config.yaml
n_layer: 8
d_model: 640
n_head: 10
n_kv_head: 5
head_dim: 64
d_mlp: 1728
vocab_size: 26634
activation: "swiglu"
norm: "rmsnorm"
norm_place: "pre"
norm_eps: 1e-05
positions: "rope"
rope_base: 7850.0
rope_fraction: 1.0
qk_norm: false
attn_scale: 0.125
bias: "none"
tie_embeddings: true
parallel_block: false
init: "uniform"
init_std_qkv: 0.0242
init_std_o: 0.0
init_std_up: 0.0242
init_std_down: 0.0
optimizer: "muon_variant"
lr: 0.0071
lr_mult_o: 2.0
lr_mult_down: 2.0
beta1: 0.93
lr_head: 0.00537
warmup_steps: 200
schedule: "wsd"
decay_fraction: 0.503
decay_shape: "linear"
final_lr_fraction: 0.0
batch_tokens: 65536
seq_len: 2048
doc_mask: true
train_tokens: 654700000
steps: 9990
dataset: "wikipedia_en"
Each number is 128 + 32 x the weight over its row's rms, rounded and kept within 0 to 255. Layers, rows and columns count from 0. Numbers have three digits each. The size before them is the row's rms in percent of the matrix's.

# q: layer 5 attention query, 640x640, rms 0.0528, rows 522-575,585-639, columns 320-383
# k: layer 5 attention key, 320x640, rms 0.0501, rows 265-319, columns 320-383
# v: layer 5 attention value, 320x640, rms 0.0815, rows 256-267, columns 320-383
# o: layer 5 attention output (transposed), 640x640, rms 0.129, rows 512-523,576-587, columns 320-383
q585 100:060081190098132107142177140212132156137100098112087171121044141147106127150119171121138166112161099121137191134140136174151120129157171176111129101113170095143159133107138109137139135150105146
k265 070:081122179103129145103127098136073132100124181052107145119153146131088127128078150141067143117143131086096122105147129099145100152174094156135106147089116167153151125110107125104180100137182187
q522 073:070166159106104140116105104072135127166124143086120093062097164152134136138129136114177125130133164053181118150094133099139151159172119101111111122139150121076162123171166094141108122145156102
q586 111:182185159149048107168128098113164222109150092156160116107139122144147182119078107119135162155113167160137125150141132104196131109158092129134134150059089096171130158140121143164104134085133168
k266 081:048149125126069090143147095163140086136155120171118108191198100142077087097151177102149128149085092172123137162117086108149119141092123185144188096159132157165140104121131094125112138104096119
q523 069:113131095143130156113132154125129135202154138166110097191102095100148148105158133111113122103130134128111164144171153123143133133081126185121183118145183188121118096089103101092132143163155140
q587 106:025112168130056108142136133143137122143083068139161153125136144175166176108157136120122047099130098172139145152113166118120086130160125113103202176131144118170114110143126081165138135125113120
k267 070:104069089148143132100148135189153068137101154137104174107135108213163178087156080084145148057085179122138132116119128091130118147144127133093100147164141060117121130172125154111135090132146127
q524 072:135143114141132131113105152133086111166086108153108119173114097143124094158161083084130096159205096127147145142138166077180165142124042158132071097120194117151152098151136172101085094138103134
q588 100:054058047130142055116142096079111069101134118185079139154117098144106134080151070135061123107069084144123165112128182061148125145154057145130167117159081160170105183123137117164123133066105111
k268 073:145083162107087116129136174152096175108184065096173155103084135123174124086101137142128094094132090128108097141153107141068177143128143106104160134147160138121131159116095090192145137153127133
q525 074:124169143100104104158142092097185168109120142128098131111131135102116123132128124097064141162136111116136132115096087108117113084150127104106162086140104143120119166122169113137137092102069082
q589 114:114132136111185145122174170126123137134112095088147130090129130087229127163140098087132157145120179171086116195179076118129100139110129175097109099071162115103149152168131080146151123135129101
k269 079:159125169114145156137140169158127132106166117166211151150153072160106148155149155182123145127173177150108185089158138115130141114160121138177070147092107105102150147114145190094145136091066114
q526 085:157048088119101075146116136123130149128077118129159131070172145091172128128134100134119134145097088193073177170079121168158078063169121111129172125117144112190166154132138162088143048132101155
q590 108:125120159136141098108095106140156171102105123149156050117112165129122156113096135133096142140115135107107147091117110157104170133129071163085119126152128149129106133133101146098158131149142093
k270 090:127114158190107139126154115137115161142095136170167137105158155142101134099082091136108154160134102129172093119154120164129159149138039146135113093145048156129159126086166138095119070132143160
q527 090:087043127152143115145124108064124142106139154129139108064174127108112182148092127157131109118105083165129160095101072158085081058113185113141156133120136110141101166169103103169124109111060093
q591 102:121135113115096195124155106070120110134154099086159170129113098078121153115146102167146129167173153141123141125099160111178158064092081164144083118096131092098092161149183150131088129108114158
k271 088:129155110092118110116091098183133150159086135126128147114079174144104100125125179138088143126100200111127147142127129131105128144105137148089128159185169036131121170101177153094130127103083154
q528 086:163119166110130146148116129144147124124106097111143175113177074088136152136092130104124098163106150096099079098107111122147095134183115142083109165169061081161119114124097150118172151121099122
q592 101:145164150125171076102099178164125127124093150160109099103084140094075154131099132139166143120113232063142102147162114163099102116168171140088163099177106163161169164125144211119137169115156168
k272 093:146137122147115127138092166065141123137109153051154132119103070100113084129100135158146122200117119111114113116069210149157133103158108159127097106115160153139170133173080136169121138091139113
q529 097:166122146141129091058136199081138088124134141106152112125153100137088125154097162110144134085197113128067076091169073177159116078148132132171114119129124148128136173148144113128165163095096126
q593 111:072193171105154135138159150091163123083095069165122148125083179057144128139123116156133132141100105153130080078108097147182118131152170090139161149135064113187169096129103173138103122111121144
k273 100:164128115134131172173155153166096173096143104100128126166135179067152086163131182089081131176126162112152138075097083130072128136120184142149118121132112147082116142139105128166098129106136090
q530 095:182141124172103116162170105087090167137170146150167151074177145142170079106162160183113142135156094164122158231161131179129092093174198156130145119121133118124128158116194147117122095119154136
q594 098:172136184126097086168135138140130104155173075117127104161159128124125123141138132139086166126142102090119154125098123131140110109146124152095121115113090123110139149123124164126110115120126152
k274 099:100110129114131117092141142129085151113142127119166131103143193143127146159156109189115143160105094105116156183089088160150096110086124156158153144184119123157114099116120103151045101139174134
q531 105:097129135111126144099150111139199122148112172121160154160089121208149130112107123073207103087105137113103119099108185088187098146176049159125136127098135145113127161093146149138114121140144131
q595 093:117141104105069210130133108115135131127188146133140093136135112108138133103102099103086148129143091144176127099162108140078115099166116127183155135110110129118136104143161134121164181115140137
k275 112:135142065097103113138133095150171107139139194172165121101108108101097168091125087132094064117138127103171101175116102184133155109166167113111170118121114158141153190183101058115118099147167106
q532 115:173140170141106149138146066147100090140120207106101102160137058118088121175093124169146102100195114127082138146134146170122114154174105094133136125171130139127161130175092237158113126094163125
q596 095:142170117171086064187179107115087169146165126074134155145143130128116188162149131110101217149147155158090160188096161163125101189144118156108148137086130134145161076200141217101013081106109152
k276 115:112115094131085176126103091095092113123120122150081126189126155113144165131121138138120111120067134120150185136095101134047120089153085147149088234124116092159085123178200090131115118153176077
q533 118:121073062132074161145131121083074132175121118156119129113137143161145121127149143140149055120164126184102161111152141151146107146158150128117122116118128107083175120116131101165142115149115122
q597 087:179112074152128117157130115117131149150151134156118099142105141148185052119180159138094161183108070127081064116137187046105144081209158125155129123071123109158169149180163100094073155069128128
k277 121:132078115132083108066113165128120169118130108132143094105144149094126082099161096139142154129157115123186124129146103130088118124157189171126148032103175112180127154085137066126139088111117110
q534 121:097106127132118152053095134118076084106161201091123115115060087109155210139094144108112152109144104104105150139075105112112167161127128077101103103134135160095128184168113175125133122102161146
q598 087:095129126149109153103157137130096119134168185155167142156098124163160117175097156141100102114167093140140100116056134155192160108156107100111077151114138150128116110165129105156181112144172135
k278 130:091147094084123110068068182125112128123135135070173149082117110130141184136114122063123164122158118124117136161107126127122121128139153107128078094147141090199095113115127146121140116109136171
q535 133:170183173125123100121127134152085085092128090095081155046069147152183105078117131117112114117064138104127093159149092126119144147153167107163078100120089149111141091113088157141131119101154146
q599 094:107194153096140061133076107104126125134145146134145119090114101051147066154095093231074120128141100076159115125120117127127152151112142153127130075110098192121126126147137134142139102177172142
k279 123:160179153173138101147146140130158166043131177118108173129105119173119135132130140135137116038076109063104108158108091101129121118171103155133143127154100143131132079156102152132160097145152115
q536 138:147106099070130201141133128115090129090155130116140127123114130152105156136158083176131107089168111104127118103111126151202153138164117082179132088110195127116093110120144138139079111092099113
q600 085:093141086104047169103128145128121168142152098085130129196124121106084115131155136141099104143152083104114101154124142131147130156138162097185134144048113087107181077159142149130096170115152133
k280 138:098109091017175129137152087151103129150185109064113108121124095139118154135191125046120126101135142146086148119130126133157081112133107125129140114111158151103104104132186169139121107101126112
q537 132:115170177108115136118124098162127149154138104080186119117051108171135087138069148141133104160077119153157107099191109109095185134083117173126060154069147143143139136135132098113108127121164140
q601 081:079136194079146159120171140140135069097171125054136124092127145157102092080151122192107118149097127133126104170120099088111055109095091138148101109098098121081145148112123152123144176104121190
k281 129:089133145094154084125182101142165106135126135139168109130172148174107076119148113127080141115155102176139097164167056127079095108112096134130069080092174133141128134082178082117124154096170084
q538 132:147167189144128097109123142109072120172177095132099163133152141141115079130130128072140077117077111105086170189118111121161129137163102133146141109152156170096099120063150096122126149145126146
q602 105:138119122134141141151086156096140111152119151142087146162155134090118049132184138119162133175081096123111137132145127133153142140175171166156095160113152180091150172095116082059167103125156105
k282 128:173153207107140100120096179113084108125109147120128139110141125098086146070133110130144138129110100112109135113096180164168051162175142120111102150161094127121093187102076092092133124153123102
q539 140:118141162119126127179045158104161139168178123100168130130061094101086141100127096134156147069087131131140161122144148119097117102153129110143165170144185150152125165084149093098136110140091106
q603 084:133087140158154096113113231093101173105104148097158144097108104111099102162149057115162131126139186093058129144179116159124124132124098120122150130091127198122068107137114151167110149085114082
k283 128:125187159135123149120071143088255165125133152135179103165100044124123146113125160157175113104133136144145128112127094144131147105135127149131106144138152113158076098099164127157114003117099087
q540 128:110147104125118122037075159120112151123143086121110114108151107138170138064090166106140146119093101138181192139142088114148162135122160197119166076102143129156133165130117144097133114145157174
q604 097:169146070106107094112146201083113137128186144124157099150103076114104175151135145131100143134131159053171070144135179194145157115159137174159117140102127142148133149115107109113148134166041124
k284 125:086139089147152105064075158151123170184107086120098080155170119087122105093126128109101121060165161127159125096127139074121153116133182138097166148095137117152116146108111175080171138100148133
q541 136:122173145106119098134154165137104137232134151109139111174132021082127134066065106098113149117130083108114071146116166099088102109118130071116184113137124166149139158121168111144086130110102163
q605 083:155126107132146180101118138143123139123128118196103098151157123072120111164166053107136127175071148181131095134104146100131146140166135119143104115115054177135141079113104144125135143118138154
k285 132:159101115104169149083049125155119140140108154127126150115151074097103082107091104139130152095158151127130090138139071087107104090101077121099083163161225152146137113086124106116153093102080112
q542 140:117107121112110081174104146106086121127118135145116123121138105136130111108139180182144154132146190105108121144164126163104130090169086144164183138086044094117111122108166149131115141140166115
q606 093:138134109179145147112117090148110134161105079150091146192113132062095086057156155138128165133113110135145085141126102163105127099108138130136162130063108158118153067132155136124187146111198130
k286 131:111090090102138148137117179085133072103130091112130107149057100063108209164158148132149124153158144174131118136217120122112116105114109108138128171108113162080129100131115126175133149083164105
q543 137:164124138128120132154090176116204132134148138152114086120155176142129179177092120098140146086106170143076114098114111192148160139121127137107119140136168138114121150136138181162162105156107165
q607 090:130104123132125101171082175175174171133084160123081189128137117108132150061112130078096148191127103136166124141113103146145146211159092033112099128159155109159085177083145153191095143183108156
k287 123:122067120106146134116103153157143166140165160161170146194128190092151152147103123107098116125079137174101118096178019133071085156112169113083086147174152112125127170119131176173116085147097132
q544 052:076093112144133141095165113082153081088140121119166131209143104116101072066167162157146084094095123112117173151183151145091125147131128117157081160152146070125161152126073124081146100198108124
q608 119:094072116096092143100135116100149076164074040117133104169179085127096093188157152130092094170160083077147106194079073142147123105147099191076159134097107114157138152129139179220136097078113090
k288 072:128105114143094064098116095190107167063205097048098091142162121077153109158185189133172121082139119117186108117138123115141119116090060124083075110109161113120167188113124145104154162141102085
q545 059:113142118130105129092144132066128193143114152143108100211161143098110223204198203167122130158097098114172126115077101077160184171151125166101147091103167140121106191167102123094110117192126151
q609 105:065126151144192114085135149139059117166153145119167138105117124185125034123114072166083157112151121126150107144109125093157156146097171099139133111100168105096101171123184086139106139118095106
k289 068:118099160133109105134116123121115140106119108110128182124151034155109063145076122131132114171106094158116136114110110154139063118161132112097129144110123156157158093121122124172161096151233140
q546 060:164156122116160159105159152098117098147158109180097059088122173177138045113113140131128119117131177089090068107150108137126069152121149147163184097104109126164087098147070066153179149166142186
q610 104:137134092182155180105079051109157176180084093194133112169138142114165164142159129103139107097126145139149125134137075109102203183120105148135104169131162112084109163106138145124129053164090118
k290 069:119158113107201148154156138117105077110177042108126131125125103119170143124117169066140136117133142118183072170099169143156114163122096084204090089076169102147146158123122144137116170173134089
q547 062:114120164083102156114131102070127130179164100113170097055114122137127128166153152057178153091168082102179118145150150120095154131132117097082151161087117136106142089119101168185088094100098142
q611 108:156092171055119169160088104163150131115147133111075103103125120153119146152091170171054105121136162178160084170119165138116133122098120156109096124094088072159074056115157104155150116120102184
k291 068:091136151114151098089108137050145143178083125153126172168140158176088085088069088167176076148123137130122123160146095131125126099090139155120135093184093107125109112097167128124156092095135114
q548 063:143160085093060092132133126173125129135163092125114106061172093126157107155151129118119139136152149147099062100194160023089133031113069063145172117110110136144087102152128156139094153173157134
q612 104:166117175081097153124117127106150107081099173166090071102141108187148132107111160153071112116141111199138131119146164134124101120112126080131077120147099056102146119119159174180150128153093165
k292 067:135111094150137176082075113098117097151101156126134152163118123103126082129127148129156092138136151139163115128122090133107149117172114115103070121151097138129146165102091116169139148111115088
q549 067:120133068127088102110088168157141093131086134192135148122156105122139104093111069115153113128044178145160120173188117154134085095156119137069144120138118080137132143159180135159132147097086129
q613 102:192125086212085156120114134115172097163067147149171073147120163127098148116147143158108107200135158065122168112130058101149124110120129109072170130107094116127172104149068123188122156075130165
k293 069:098127133111128102149127079086120143148157190097157140082183190149095136117141129132098124175170086169121153083150135117111100113106161109172145106129125154092072106140138129117112141174096165
q550 069:172106141096146141134104162108135072060174148164107100140150130053135126121113135197108145136059173120109140166173137173111120113119119175166125127066123108170153149125156078101094134151113179
q614 111:127088094135124153117157123170154135195129137126149124136084107148130131104110153119134106132104118110188108088146138151112085128130119112057139130119154147092146102146133120158170154116164176
k294 069:104136137140176127126077147173067115123159132092075134167105206136149139143150168088076122093135089147119114148086114086147084136090111122088081150189157066120116146088111083151138139178127096
q551 064:167112160177136092146076130103144131085091139144159144095157119127105115162116043138146101164186067168085134185176162120172176124115152098101108096104161095094096178166122114137123100089152131
q615 104:122196085092134146097178138157160144146136112121171157127108112168045132127130140146053150128167125083119106099102085132072135122148144191199132096130130160096188100130121125122149110201146132
k295 069:064017081095092164116112172150090111154122081120144153101142143084104176078121150123106135151125184132182153106148040138178040125090121141129082152187081112120127136128156099134124130158076084
q552 074:099156125165113101125103163113134084108115073171122136081159141084124091158155109144111105158173083112174120118066150094091105092170120063114099131126142166117125132146142180170108111140124088
q616 112:188123118116154161135102112066160082155101138110118089107138173082165130087110122171172105138189153145132174124168065099150087077126144161146094126064091130157084152082151145180192129078177103
k296 071:200142132121149094099096084092145123146073094090151107080141167142126142190108190160135140148101095177075097136136097140147124172133177095188139052150111130141107000146130110154117097134079050
q553 075:156085070097117101104129129138072139093095158191171160137154091113101086170160072080089159143180113140118140108149100170099126116147076094131132099113109123135150105109180172161092091121105096
q617 107:126138164066204141161075076132112129136095085159105087170131134149138182101144128121091051199115109154204122145155089099164154144084147140136089111103095086098104142186065122147106184121135113
k297 087:101120157126065091110077136083184160186120136107145177133154158098136132120102132197133156158134101082100137133104153132135119139137132143142133115129083121118136156124162116167134148100150085
q554 067:112140106159168127152126099085163101111139123189149103111115164102181144102104193142120108115165172135044099141130079172134075151088104156103122133122137106058131092117103120079124114134168188
q618 119:168172122156156102088062119124113121100149090163074099103143147060111178152103092130106140139065116132121091169150130081071141124130199104104178120129171127146157092139120136157108130185109140
k298 071:167161132084164173183121047101097127130155118168105118158185149163142110131147119094164040138157102157140139156117210087129112129080090132140188136093157143177134174108084143165142164151116086
q555 070:140130142101122153086154155093118155117177141073088102167147130132108146135150123130133136083134118169069190126136115124064151124097114149143153145146072103141107127073139118167102202091100116
q619 098:076124090129079119167132148101095161083125115146079118098132112183155125096140148151083075168131150116189237149123120124151124103127136117127131160143094189070096064071117127120099164173147170
k299 076:133094108151180157135086073114092133116170098172097114091104195112125127185096159087140122116072135128117094122156130145127057133072079127120139108108131099110082113094171145179126165135130113
q556 084:166128151147166127101085122125127133120148129124090146137113132159117140107119132098163084122151114110121093145133109074121151162093105145127119154149105171128113128112098104124115175130184151
q620 109:085109095105127103166137155180080160156139097159067199144129118153105155114120110110090101088132079108164130083139146199160134154150155125151093114142082123131116134159182074088105098188141139
k300 079:105134119131164109134200179143136110125170095159103103168128092131134105175181103070072106116146121164075129073108094132147144126126166121095199116095164146080172161179141101130046143125121219
q557 067:094142162174120145139126138104165105129082118125132179146107127132135179141166091140108133135110128127159140157126113113132069114080101144177135093060172167100141117148103138115117113147169136
q621 108:135133144150086148145140176126134110135098109093160165132159136065172077136079110139173094099128140138112131147113160144110159086119158088113139127110106114148097155142134149155087127177154200
k301 084:144170168140140152139165104127119095096178147080111096136143104114133097137139197108135118117160125104087157110120119115111142123170134160127158152119143141100169162132117100123108133128127088
q558 076:106125121114149120115085086130120076159157110152097196163151138093109131132089170120130124093120138139168062136128171074117146104159148157094096124183148137090168089149130090146153116073108064
q622 104:090067121079078092150125156148090127127131156132092118143094105090163123116143128133166142102148115062091122102137181119140141105182127198178097096121178097115175183190112179142143103077073120
k302 082:122106102136119114161139107099153164139140099110131127119176114104129074115123133151116131147162111137150147151090075099114179131071119140076130137130147124120089139110102116157103052133113174
q559 079:133170125144094090120160149126084129089140084154116169077139064126098142153125082169092120167124149103209129145138159156131151107137094126102089105078140118111183161150171150128120109115100130
q623 108:140173084145104042080098106053113078132180098120114122149142131073111106182148082118166130120107120154114118114121092068155152031091147107158159139056058116110135115165110194173148162117226154
k303 084:108119206138088182191138127057177093114081099106119105105130138146143145163094143137164145133155156108168106117118121045107074133152160160155114123111095066148128127090093089136144147096079092
q560 082:207167141167133150140116119106119133110162147130167166187155148155111090171141094139108173141126124082155144149177093214129105145132139114152072120144098092122114148115188115139188049140145136
q624 100:126117099090105115075112140079098132168118144129144070103084147055112106139143151107151124149091131153029164088118136096090170135103149154124132137129186147160193161178097168142146111173162078
k304 085:134091133097102107135137127169073111093108102101135231114152101079154159138125107127101133194095179134162087084070149125153118118134141145095159118089099098115146127130188172175168115108094072
q561 085:149123122094159088075108146080193100144071129101123141079086097143144191123122055159123095134135145169156152131061179126132128154160121114108146113111153147169137121127082094112132170093143159
q625 107:103113121223128119105157150137078102138100103166131108231129128145139195193147138159137165109128137155142147084179100176128166148113117104087143133118080091114086150223141197121104155159088129
k305 097:085122119103131176136053177138153127165117141098169121162132126083149118138183122119090150124209113096130150093152123142196135162161145160182105112183150092101145160145157100129098125144172149
q562 093:090129049126140126168165119166075085141073133141111103116158154135132173091115153138095106046054149133145118164168157076116170128120167152101134117084101100138155031114172140100091108115124132
q626 099:140126061083116187135134097122088151104152139186125173184165153126107138134125051119068194102119084128117118130171157091138185128153093145121124145180138123076083061164126106046206124114125164
k306 093:126168179149080117135195212088108122132187130164080134197173109181097058137144131109111160173153115135135093101106157155131082150170143172095065112148098157041126154139125122128163105086158114
q563 103:137102198125139067110056162098119102126092138126096109166146128116144074172127178170164135101117129133128112109136146123140131127087138149161104142158131145192104071145122134137130152149134099
q627 100:098126153134152092140155172167146119157082100110183131166146103131131131115133110096120129138160129134165082108117067117111119149121160055069081153113147105060144078102129089185166156089093091
k307 105:065166037115137135107113113113153154140098120111126127191131173143128134114100135090191140055134108099138142063119141106163134105097142156151132144158144168142079116134144127108116127088104115
q564 117:120115147096141142140192141109116158137214166075148093126128097121105132187087138141118135140100137114099078146147156108125115109107157161093097113175097141151200133128122148147161137078165151
q628 096:175113121078151132110122104076127155134145132164137117135159120133152131082122145115112104118141108146045093165092099190107122189164060096123147107183097091167129162127168163150167153095111133
k308 122:138143143140137149139154084103170140159136163150111156143154103114089118124119148149137154162203148137100141159144105140154096134167133109120108076158083058174110199133118166112104145110104096
q565 125:164101153099112118158090120153105169134168132109036198155104136190097218108139119152060140104130166121096134105142085107091097147090113092139149176127113112132145141127139158116148125099161081
q629 093:107152133150084095112149205137119125155151140093139156145062097083113127122084084128086116153168123157128090132129077160128141142115122099080148192158076116133080136087152144185167185096192089
k309 118:113074103121137181155168104104119110189118138142122150146146114153110085126099136142110138139102135152194147151138167082119148157151046089171143169149114122120101131148093167153173105120144135
q566 125:144166180130154095184132098158095154111086094158136119190153094162105184063141112171107180082142136119168099090187135144143133122158149075149144159127080131111117130093164131114134096156107079
q630 093:126092090102124192129122168155129107137089128097163144133175125143141171130195146128109104111167143147183141158098141141113147125141165133129229194158090152152143131175131147124088196133102094
k310 121:129150116144117088177073091186086154145143117157119159120082157140154164137146116045100134110173157174152086130087100096100139141132150079131089169150184153152099152156186118106129181168126096
q567 129:166098118111134181106144171200141103133119126129114145113153100148101084150099155122151174175167171151112184134131107117178102099123125124137160159130155099110077130130121135148125097079100165
q631 082:082224050127135112162153149103156101153186169129140146111138102099165120118077184113110143121121135152152142144118169108191085073123116098140154086114075076155122152143137131104104156096141199
k311 128:146148113068126109144132118172132099143154155151088101078117099061160081137145122177130112143126141182124106149107092176166114050112190117144125131141133105131117095105131107162138127091146210
q568 137:148110124112149159185201103114123139100132161061145111160119169092137152124116106163120149133109145086099139127187123090158174158154130104121107133149099083146198096154112167113014137132139119
q632 085:127195160187166126168123149132138135153101113145144120123132125178147119115123109167172118095167092099127096123102131162196109129131158106136144102094127123108150124093163079159146146128134183
k312 125:133121137089119124188115158127153159101183217116159116147106154129121160153156128134106098107108122127130112140146149127138097112183124088108040103128104109163104089083160112171104120087133095
q569 128:121113115113138156181126188184133145114180104141165086129077118102101155170159149130141105125085126110112142089147162165150174121118066135119139113050136117162119123120172116167155092158130161
q633 089:161099142139194171140155178135173177132103148122162173132162127104093121141126155145139168209079147112155121167127121091090103109111124119159124107109137151091137121157081157123184136187187126
k313 122:110139215091157140143156126150081128160208129126154090125066111105112230152144073092106097116098134112113102083195177119127151170145159064153131195062110129105095185162152172101082126151084168
q570 125:106105148122128099140090173131138134119152093178114142139067117189163140105171135142050076104110138060210124101104125126206130133094157126119140176099124097152097100106121142152152133143125100
q634 091:168097110117097162154109157096150153141096148125128094113120128108196154139149140127122066152159148115143126166111143174167124142104112095138153129100100062149089154065152136178088125097091131
k314 130:153216151103103105168142162103118194177151135158156146102107131119131102193118131151118145121131111054110169209121128127148153168145113086119138072133087166155120157121121093129081136106200111
q571 140:116168112139119163126081164190139171095119123093143127150107103113129108061132087097111145147156155115125154116072073176131079097115128120087135150111191122103185105090097114155169117089160133
q635 087:136150092147118142120084178148114127092160121163097194131146148177136114152129182116110092175105118129139114102148096136089060152123186132130128154111137109069153100097187089152136087107115179
k315 130:174181055144137089186120162153129138122079164136093132127162115134129101160122143101146108095112118089093172140020105181135121161110147123142167128111138161060117057133174122144135068113059113
q572 139:143102116128140130103120112064149152113155165151128141125172152156166146128136091159089171174132134115141167151120122141140090096107179125156106118081095111160149132127123106147115151064126116
q636 086:111138102142093126098102148123104175160182088092150122131109086157191081115163115134129170055109138116111104114096159188049129091113118166160125130040121126119168105148147152170095112109151156
k316 125:140074114159133152098128125137144166145161081183172061074151137175125112138103131155169201198105167061169158101115094171137157114140096116095113124107147120138107138156142109115140146049174148
q573 136:134121080099114135185091132132173161115125083110122122115077134123124072109119158079179129137168095160146154148162126086110140173137188150110090114174124111107111142121151097115131163138148141
q637 091:066078110150138171170109156128136142123068154149130108126102184107092101175124103105160139123165121154136067138162145082143151094115100048167122129175140159103093136077153120074113123128180119
k317 126:148097140151101139128059144113105115128099116131146108133135104110080111112089193142095209157157157135164159210199145085124131140136138168159119094172030099080135123121157104115146088124130131
q574 131:120145109147121118149144091127151108238148140148150138126131150117108196111114146099102126156179102147149104132046160132108127120079187161101129113157180094146118179113135106103085135123041078
q638 088:108061168134107161116121166096120117197165142122109097169119162063094133106143140114127152146142139190132160228126129084178105116102185140142137116088141093127191206131158172150122150114143091
k318 128:148133112114071123147113156112055136161131095056100167145102156121092154144090169068120137066105167163124135157144175125146118182085183196113161154158139172122114128102111103151125119097073083
q575 131:135155119107133150098163130162113110074169111117135162134155156171100111141116107126089144115136144140104130128133036180090102164102108156106126131184133139096155138132175067163155099107103119
q639 097:127154140074113109125105104163141141094145112126168099133115114151089229114104059143080130109189141093139060145151126145133085125097136149091175164165085086148105102113172096142142105086148090
k319 127:142136062117133121109147061187155149120141163129075087136127187154123123131147077078104134085104174119073136104185124214128166116095132166137121167112162118088113119117144131157095094100104169
v256 106:151069084152131182137085213043100136132129095118090158173107138133002162109214076093072194155133091139109091064104122104148150111086109114112163140097110175114146088125142120122071087114132131
o512 112:151109151168125183134103216121093157080166152095142142156148142121043139113129121160119154117079073188162128115082120145140129108122149127190146157108168198150168095138137117170080143086142162
o576 087:142057116106128071128132062145173127164152112114134175120154082139140121149100111112140150119128132094105173139131116106101111128165094187096108114152109073155148124141066118072146114171129139
v257 106:094119193165135101204149153142140177163125054107100165131115109164106106167073183137107115095067047140112109115139173158123149104126142105186101176072147108183077190097113116134091071174164091
o513 117:090094146153083143187126133175139164130115170081083107115113165119116156144063156111106148122064076148129151119074158168086170127116092151211141118194102061198154141161107152092093130154089108
o577 086:134189101114108077106057130096105077131138131100124131154148064090131115113158086158163090137142152141167151116130112150157096068149132178119071136120169130094119133154134130127141136136119136
v258 104:143070122183123099103111156124137074215079138098122155173157073174163127089127150158097152102151162137152147091173152120113094094098120174136106101111126113124139158116110134183178151175107172
o514 110:170085172148146153111068163092132044174108131089135123109105196049160133118129123110105165111114179162186128090128174149200089105102087095103124105097092086126111133135147155186164086152127128
o578 092:088187063107164122171131109122096206075138095186116069173112117085117113135128192179176109151182084049115122123137161088134177149144138170120166097147108154108130185122128128109106130138108107
v259 108:078148169152080117127135142118169146098160123126177127131111105153068109112126143043108091105105072102077082131176112075169175155171120095124093185153134071127114077151104134056087086125140118
o515 114:069140113146118130156103106132151113074149095124134131130163077170072143165137143142133161162110100143109170164108135117174138151105104105207105118174143015175134129137165112099147140164099137
o579 086:161154112078103136081140104150076129147136157155106124165148132056136091097124115140142177086134146117144142098081131186133096163169106185118221142125139181193108115145149158152142201077083128
v260 106:108164110140141114149041136175158158088115210132132144142153117123139169131204106136117136111090088136163073059190162145089117105065081112213115144130115102121172077142158122102133125154111154
o516 115:119173144136132100150167142136144167123148199134171089122116092109149067108182143116155114098099113136132053031124124138101180139131105113213063189124115129174197112058199095152048079136118152
o580 086:145087176109160137069187105070085076182069092170074134120147130144092101155096150119154097138111122077078210182149103062195096140115141145025129116131141121067084167168125085101171115158136163
v261 109:157116085053089173146128089131145152139119142130074083124111188104098142126172109121119175078098135103135133148093186163129067096102125154141136195142145113088166127074150120138139161159189144
o517 110:148153090078128164086173121156143176134086120160050113160126166101153162141130145092165171153148138115160115141137135163110105138071100129130107157116155134129158082182100115114109200090195157
o581 097:136040167161105067150083130106104075105177136092115143084113119064128107153111163119118106153143091109106094156181173098077104138110139125119186078072123126162087128101144080155114082124101129
v262 108:135119160151173143048087161129114108138199104115177122166123158130143138183092081136115109156075159093130128129108128115072110106079115123106120127117092098115143127091100115113062111168151138
o518 114:100182144099155116160131165083052118106117153064166178130119133125117147140098095115127080111113132142112111141129054144154114127130159115056152163105203146106161137091085137141097191183087114
o582 089:127153126146083133084160131157144139120105137147113119113114116084133133157142185094143145151066127130137152121147137124143129089130129089211139072109115128127077137126177095094131187106168144
v263 104:163120144108086147166175183132125124191064126091104151091118115170159140087141180133065056173146113157162185171228153175180132143108108157174132196119114094114132080156169120129059193139137065
o519 113:135133059102109180123129150124124137185140216142137147105107146143173099136122172168113099180113088148115111168144150137176144160120136092150146181143158104194084072129147089202107088079132101
o583 088:115086161133123134133094128193082172097118095157167079137123126145049157151158105127158169157123154105152104127041143096094129086163128140036155093123077137030140137174122125080154157121089103
v264 108:145161135121078106182128164162122095105132153178146127156095091215134113152072129146149151143148173124124124084133100176099170201132092193145087108113128133107101142128124151133080137128146090
o520 115:125148127115119096108134196164090131130142118228179193146140122111149167121085102083119211116077200082125176073126122148152130228063088120126143102170124102129136201127095177146136088104148099
o584 088:109084143136145171124106102116084121119103101114125121120120149130152150135180117103132065144181070115132122159133175140152146059117158160145085192127161114111140106116104100110188146145097133
v265 105:111106129149137167123149165143100174188176169054184224122105150138151117093176040173109142153116160132121110113129061151063102140174141119113169071078143169158192137112167134112203142095093131
o521 118:107094123092103124135074142199153161151085167152135125090090111114126075159176087198194112104127118082120139169158079133151131127132121196086110076088058179161155158126126086121191149104111157
o585 085:148144109134113157125160064155092116113143151104085108156158110116134158104091196138135144100184154159110184065088132122100122179103140125178083125121173103118109112111165115147094058137151105
v266 105:126089153093176122076142160199131155116085100150075125140116128187121153126087152176123115141158143146158155080159129155111114133144145160175161120134158138134191133115114171145109126174090126
o522 113:119072135076178105085148130117196158092124135096159130145146141160107143082147171111138146130128132150143121161175138127132124092133164127073094125132144121131124118141121128139106109175153099
o586 088:088181164110153144197176114133108056144161181102101146134172095075172107134171107138084092057145083072083175161144171065165159136141141093180109085122128115116104077064126121119171144146147139
v267 104:096117126138178117134087099072159124137093157132142201076138121158143107148111157131137161159134161123127120145131107098149114158160161155083157199115139059098191099115091155163105164172123122
o523 110:107121113115130102144113136122154139164148133109157127162078119087106173103073130200141109112113172135074129087121168148124111151127109119140139176060100093169137044136122134180132138187114136
o587 093:125086115129126124144128140135091147062107125158146064104150105131092127149117161119097100157066120172138152149095093109149138098092153146155136074123140155135089151071127135113138159121130137